{
  "num_hidden_layers": 13,
  "hidden_size": 96,
  "num_attention_heads": 3,
  "num_key_value_heads": 1,
  "head_dim": 32,
  "intermediate_size": 256,
  "vocab_size": 8192,
  "hidden_act": "swiglu",
  "norm": "rmsnorm",
  "norm_place": "pre",
  "norm_eps": 1e-06,
  "positions": "rope",
  "rope_theta": 1000000.0,
  "rope_fraction": 1.0,
  "qk_norm": true,
  "attn_scale": 0.177,
  "bias": "none",
  "tie_word_embeddings": false,
  "parallel_block": false,
  "init": "normal",
  "init_std_qkv": 0.0776,
  "init_std_o": 0.0152,
  "init_std_up": 0.0776,
  "init_std_down": 0.00932,
  "optimizer": "soap_variant",
  "learning_rate": 0.00817,
  "lr_mult_qkv": 0.4,
  "beta1": 0.95,
  "beta2": 0.99,
  "lr_head": 0.00969,
  "max_grad_norm": 2.0,
  "warmup_steps": 124,
  "schedule": "wsd",
  "decay_fraction": 0.763,
  "decay_shape": "linear",
  "final_lr_fraction": 0.05,
  "batch_tokens": 32768,
  "max_seq_len": 256,
  "doc_mask": true,
  "train_tokens": 120900000,
  "max_steps": 3690,
  "dataset": "wikipedia_en"
}
Each number is 128 + 24 x the weight over its row's rms, rounded and kept within 0 to 255. Layers, rows and columns count from 0. Numbers have three digits each. The size before them is the row's rms in percent of the matrix's.

# layer 7 MLP up, 256x96, rms 0.267, rows 50-72, columns 0-95
108:110119155135145153134119096145148133110139125110131106156176097102139161124109132122105170147093136186115152117137099079184133124093088107148108126107147138124100157122142103163096112089105125138141116139153149181099107098116132156095117121104161107142135092155145156128142127140088103138
099:119128203133165116109102128122143092130145133111115133084100125133137129078148097139156124085150072123166106124093121115113134119080073127125158147115124134125139098133131127131144136154140140140142132131103080137160102140136101123144100121144153152140109110092169146105155165126093143086
110:175118128118081125106107126148116129109169145137114163121157123092121139123116153108130134125072155132132143153162129117117098139079146139123108120105143178143163101142121126113121162152138109158155141140075092115125103126121084127117111165148127146086152141192122092133081159128150133138
099:094116134129151082117108127103083138125100130168116101162130080071142149124122152120119157139147117117106169149096169172145094122110126105134141113108118147167159076139148109122130097135134081129139116114113138131100148121122136156155128115143132113106128134184061120128128142151161110115
095:147069110160145149165126123145194140118109145108176155126103111154135140105122125127065115105116126144118106134162167182139122139151129125104110146153085179153132116122112164154117134181147122135134124161113131143138108125131169121122097137116126147185146134146109126146115142130134112161
107:139125125137117141148078133102151124118124129143112138116136113112136117137157122122077148141144215110112148102129121153114112133117151122136142116157139136140095104154117125107058114097136161077130177136081181132122152117142121129121111095092158144143112125139140181152156129098157134113
094:114125137121110132123137116099138117118100141092106171089112093117123134090147138151093089124126133119145111132130103129139105105072152128142113137118105118155172119102115148136107127164151129105142148132131128089172088087163094147143131153154158158189133144131098071123140163107151111090
115:142111093165158121122143171163136131096110175155122141082131128144147135111156151126121146117105141105148126134113139148114115113116197135180126094109122114105083140166095113170104116122084125126112101143140105124171152096117142137115114154131114191130120151085125151126152139111117127158
102:129112161166128132186139170116145146115151099148106106121102154126160144147173141099106107092108135129123115143089110179134126109137110067105126119134131078133151153123136123143117127146136093160115140160139104132118136160184094135162155151100127104121109138153142153132124151131176163150
123:129119131106105125142101094125139097174121125152105114177130150139100141111131143134192171171129123179113085122165096095110067136173151162116132164175119119115133119146163159147121114136113126144093104151136137112148133128128120105116154133089133126149109105138106163120093136118107145142
096:135132120145148130133099108086168193097125140097115135104149109127104126145144077150110116096131128134114109157077158150092152117115119157176145108139092126121128154124074141177092118107127135106094141126104089132121122160109094129139141116157118123144107165086125149128163102107101137138
108:144118156124127141093143111109101098133132108095133141159101125163144105145149127160135120147142095126164146159130145146138152060135092142102164151086126154144167116200120143127127136164121162139119118153113100079109148157114150108130139160136123099134161135141127095150151142110187138125
101:169115088165162147117138138128146135069160157160154145120102111127112145127129121073122122108110140160105118138121120127090144157103170140147121121093190165084141134128165129156105117131155122114102108113136141164124141125149111095139164143160127106106097157079136084124108120132107139123
095:154151132089128128124124154130131150141103182164098145102116077171169115092159111164093139121116165125153107135112110081128106125141117117147118134154098114111097138138151117156142115098126080152122149098073155119135160128133146117121113150110138142159117126142122144117122065074139115131
099:183137147151115143109171121130147139154187160104090133132150093123139113141124134108138094133129136121172139151137142109123112165118142089093135167079180182138131114110146176159124121140133118104129156163098145152131149113119125134107122089129118120112170134089147115107131130148142089101
095:158138106127097113085104150094100137116133097119141075116136146116101086143115171144143156155134161141104134174123079087146098158130122140159126119140118086131115136092109174151103106106101122100098095121147111154118111124161123093124107134114097130113130132148142137103142167101082132097
106:095083126064166115097140102189106128102115158096132109125103121125129097078153123103133119101135085124118104103140124165127128107101148141113148113114141134117094139178120162157096124134140132179128107109111107103094129144116146110081158093120114149143129141130142147121159102130100102144
092:163130155089154131134138141177089148118110126138122092146129130112150139140137118097128131134136144173146120135138161113114144152108084122152086127103187129112139122114107111157126133157093147171162154117099120146138118167121143094141116077078091136107086146092119084101147150140154119130
100:132096113154117132154150152153125110110113123135100111125176137121088128133142142168097105142140149134132144103122096146091160149115096098105121097157107100087127109181117160090091121118109095142109157122109133091171141156179130102111102137117122118142104092112143131145151163175091130149
102:124152119102103140122122173120132101118090148105127146131135131115120143120163141111133146088116129111158163129143095105124165155115134155171090115125125103089143174144128075119163152110165128131136126143132062107124162149116154173151115092085141105122130156127097154120078152096148130129
109:114120129158101070087096127111128072148155122140135099148130074099136125137109115103140117101122154116113122091124139111095086096146123128125161113171146128138136126095155107095135123111161140105112108132094121123118088078094157154115188087146136127114126155093124114163121124123151108123
089:130128148082106101123109143173081141146165129107147094125101142138112121162171120138079116133140138141157174086118135097105153148143123103088126106129138101081134096143107142124135121095156153131158126147130147135151085120167141160089137150122150141132153155094155147124074112143127117156
096:115166119085112143110139130097117093132121132169137141122170142166130153099194138119109112127119158104120121135107161137110128142125120117137119111125109141084132126126104199167161159095165081133120107157141143124124130129160134135158103121157099116148114141106089144118142099169165143171
# layer 7 MLP down (transposed), 256x96, rms 0.256, rows 50-72, columns 0-95
103:102148097131136124142142091136108166114179101099135148120134125150103114070128146101128180141133112124110107126074147092136093117154124095134129114114110146116103131136135108129138134132149083096113103151139142177117150142162140143142075141097096155094105148171115144104163143124156129090
099:138101115187180121077092101142116124138136129125126128152156109142144111150137111162120145173138142156091161107122123131153134106132156117095151093136137130118145132150139150119160133166135152125106168129104127095131138103127115146125187123133127153117151196130149119139118106060136090110
103:152101162165119150146108154185170083136134172152112144139171118147087090127123139121149152129162122129139126123152168132115160152125128130097130159094113094126134175158131115126160125109123135180140172110168137125114147151113136122131092144126170102151145108140086123135126133153105096115
098:100158165163143077124088107151101071094115138120097129131116081143119112155133173108133184127091137120131144097124131137109116104126094111141108126125141151114141067132095158102161118131098112134135118130122135063125123144132136117140113132151133121123129124148115148121135110093176100077
095:150084139154155138179103086163147111136145127165118081151149180153117114149169152161074109148109127151112142147151183146140147092087151155121114112134123122124121125094094142103104147140145115111172104134135142113120140119157125099102098101141150139139102147117138157111140153143103115124
106:163143124118085112142166090131112141105158127129142109108185120118154117147126175157117134096091133137132163153169186126114152111143119104113170126139106162117107151098134129123124158174131107111123144142185080131151105132137164123123137081110128138092118171126120146137115132098155115144
102:131110068114093131132145133130122141097133110160102131118083114145143142116161147102128168147128135143139142100169124099163118123171136167137132134135088121132170114127145130129098112174173123114110113160157101093156127159161110110126133149129134109127130130144135138136083135222121153130
111:144114114140116102118110148154139138126153166135156166130111078139144183121172132147113153095122128152142131132100101143108104104074130111135151119106101144146132127118130131133087099168145107135127163146130115110160133118121086129140105158052136120105099079098086123139133106084141138148
100:107153141105135105169138135137097094124124065075083113141128151106131153101138160125116097118144177139128124146117140124132119120079125143158089124120157066107123141116131133128160158120129123135126144137147109094104114154148149122100103137063165131134139117145163153133118144133119191138
106:148136160114151075129130107135113122147153125125145104081114123143146107151131170118145116126137132126111053151143091127083178142140129127134137155102127102139121113135118132127155152163138096134144136145155139145170153095161127090136134107118105131110087183081118101114177139137096115102
099:151111105111165118089139134127079143113149156142103105146127094150139161164104069138129101129099148089133115159130104123132174136101142085168152134122093149126161111167141121132116140133097108090104182144151125116125105109126106095117112148156107152121183139126112120140128123151100093143
115:119101083143138098163138128150119107103128091108155124146157128147095095118135130113105151122172130155103100114136130115173134135130139157149132118145158133119100159154128157109155123173115156136156137108157077136122174139091093115146122088077172127148142124116085085122133096168128135140
106:158111099171094137125146122155147158187152142135089117130089136113128130104194155102128128102116143152091116106158106144093109102158159142108165127123115103172111106099120129168115128138143111144140139138137149147143154155102153113149141180167158102104134150111118153115099152132115139110
100:102117089086115168127114135085089137136106131128101164131140112085149131065125105125145137136098120163141153179132134113125147144117137144119099117176133159087124121139164089111094133090092148099137119130143117121149132089110105163138108082112132098133152139166116124091098130146133140148
096:131145131182132120129126109114116093108097082142095128143088137137119142165092124183113132121172137124147113147127109093103140125115116100118165100096099139114143145145165150102137150096130195120143130094102130120144167138156150091115151119148150152122129134162075102140115098109122130166
101:133093130132186124136133129152138117117189164126139121168130131098121180126164139118119106106114113151119151126133138114108080099143116135114113116124099146099135128148114113146134108105166106182156137139144138127151127138124128113123170211131141093101175136124141098131171153097124104155
104:099151155096143149135079081122164099107108138133108168171139158113125107119113137135128148120121160153095111111102183160092152120121119132098084123174162102126138118132125148154118115173111096124119090148134116143114101119113126140122119191134137097088134153110147133121102118120157164152
096:123128115142142124137108122132128156080107080156127137111114154147113116087128134134092074120121161153115163124129169133168167106106143151145125148114129137161084124119141103097101156117103106128095125104171101122119176128108141118090125162102105122104106095132067167137103137096126138150
103:073147158154152116162149110170127143160116137135129102118106141129104116162128080128112171131117128160157138132127106099102142137095159111157128126106127128096121123177094094176123115099157120134115143151121085122111143143136111177149140168148125099174160149121093172109155116135149111134
101:149116126102138094147113129174110136105113135171125145122113121126118160121150167121116140098125133124162123138118121153141088164109126088120149154112175096094088103142122132122155088113137129139161124107127073120133099162090118160136149113118134130115104174108104092140181164144167143081
107:131131139156130161181132118114080145117157060114136099096118121105096147131101155126162111126110107155158127117113122136103131129130104109140094090139145143145125084144160089115128153140145146121167162105148171140155152109114124116149084102107109145116086131123108156168139159160117168130
089:144131121142143110171122132098090097176123113151146104110137118111114152070130178145120139131127166120131152109140165094151146075103119162122101129135146153142107107121146116102117167136129112112128163084148146116142141145084100167127106146126128182132184128126138112150146167146146160133
101:155109129123125102131132144119116093129146122157130131137115123134124162055141092165084110124119141119111170125116096118061127121180153161132151110132139067143150097143075140141104140099096114110099149102112110119152146169117171155160136139106112118136139107123129123154105120106140113105
# layer 7 MLP gate, 256x96, rms 0.286, rows 51-72, columns 0-95
094:120136078113161134163127165174134136150122124128180147128151203152139160118147150164116126106131170152132131124131125124114104112123119096152132109134175150137129136142139108145122112134105148148119162099147143108132161163172146140128168105129102138134117156125067142160119156122181127098
100:179160118122122063113152141086091170131108117135142165154103113189162135094116116090155125176100139112108123103129116128128132106123139125084156101152118134141099120155131131159132087147099119123129137126159136141113115125126105130152086059131122099105133148150110142131122133101122104110
094:132082109102156125141131122113074126048123144127112121101120100130148146108119074134115106157118118111097156109155147117091146110093134108118109132106096169127131131134157121108151117114122156118111093117147138091156175119139133116092150093149137098127147179100098114119121150151116130083
092:134124151138116128132139087157153059144080123127128134064123128133088135153160162142142150073104097129094115132098147129132122150119155129130129076094124139147126092099121115094113153122136131124165126139144131142136101140126132138129168108143135080076093160161114093128095122115125149112
099:089088121073141104122151167106131166162101087106123137126082162117097131136103133124128126142118114127111134091140114145151093161139133166158048107151124118109150102130183125138098156099133126159098093085119119149138127143122095116138137137137136112143116122128134139134122123092130125079
095:181125129132108146131098151139157127136169144132162082174130191113150093134116130153129114150147088119137093127144110155154139126155143170108101121147120155124085154114121123118149147127124156173084151152110148182150139114125161107130128107114137096089127150140092121138130147116146131177
117:124179147134129107125154092099152125147141103150126124089087129128119147159106148126182119082157128113136104131108145138111157148138121135139084132135164135159105168155139086105163142122143154140110109121096148178144155115138119138167187125140146085139105158113148170127160145115141122105
098:120147144085121130189150132120111147111112121128131139124150159081123103105158120113117102181150096149092144124125078182095121144166133170093142101134097142118121142143154096146100155085107114137145135137088139173105149145117114127155149134130152117114132128122079139130176116127116123098
105:098143150106113106183125085148131124135166156142113094106140118075146101121110093152119111158142124133125102133118120083100151107157133183132131129090120095140135134109139149106092108157139128133112130129153111184114152107148134085129143150104080118146089165097107143141107116118088104105
102:129154124113141103123163135159162103116149098167108110114119176127167125141111130067153149130155163106136091124168087102093119151106119112140126099106128150117094084165169144121108140172168156169086108112096120107142141156157115154102154122147137142125124128123114127146098143142130130140
106:121111165103127123114140114163125131141121151150108127144100134138103101145131146123093109082103124125141191134151107120164102113132154156141181138101119137136149127150112140110145105152073117115128126141093108102160158178161133111094102086140150113096142135151158145190143135165143099151
103:122115102093135128110115142130111154148155101127111137111115153138117144146139150151120098121118199073117144099115122090129139157147126169128123145133101119155202120151151076095179117102139113069124124125105105139120140131127138097145154121100097106126137126119120076134111135139097094109
097:141157093079131091074099111130138099151168130099118131136107116113123132134113142091128121109181120101092112165124136144129138159111120139116103122166081106131125098137095123161121173156144132135147102137131124076086160128139108109133155121128133139127166144084133124144120165176085112132
103:109120103155133114128140157107141148169105127166119112195134162109110120142125144116097114155130120138110147153141184089098158084140131138117128129095141127171106114135140145171149112157141109138150163068073128107139135138106106113134102130122107141124144135112157106128108158161163082104
101:116132141113140097100157112119102129094157139140144100116144129124158103131105174148079119104138102102149150143104119094130095132130131094115154127134133099092147157117131132128125145099174158133079156156149140108165140113118098144093135145112123145090131110205134111140175095138140119079
102:137159145100111135127158147138176102134104106162084127126099148123096160127202182109069145141150128168085115108118149103103089164150110135136120152147105124135138135126121112109152101156124149120081139125126155126102119123107126152132138117117123120102186096108151128133108104145131142148
100:131156118138132164160141102178135096173116165149136117138098098137103113081122103129126111096161131087145129115138104147085084140129150177093147118128118106118054127130134132143154106066160151129114152095096150128096107140123136147109136149095130133149134132113120122147143124117158121103
106:151122154140137136140118135152153124119114121132125091175093120097125117149188165151108112127123112139104108128105163137122077111106133157157117063105143141101105102151121104115116114156125114121130151110107137170122097098125098094140128162116116112105111110156111072142170131187118124094
105:143130088113118110114153157164097135103103110136095106111110114111150141141168157067099108138146105125128106132132115166143105125147134122172147114118150100094103122113151149113143096121158147150155180086163097108112125151072142144129144137144125153116085177104147125125145157144129156098
106:130169137130111096142112091161117146149150124120138099118135102152110142156124135129137099121099154124110125117153159127097084104091126092166139118144095103138140128132105136152134109126147144097184173138128108132155113101105101096108145130156121170098132163056129117173153168154132115160
078:121173124102151129157153109107119095098115156212097119120137119128159141106132159150138133129082145108140097173134165117127119131153088128160083113141125112181135119128126125157125108166149120152111136135120120114138149130117075137148111114150140123160105142148153127179162135127178145131
095:150109135158113086129104102103147169125177118111113111174125129088131106151100142123111154151126123113123106097093140099127118130169181110133112130133148143119152110141105169111113135145154183145153117112083099145138127118136135078118138108178117137175152138112107107153139159160085129117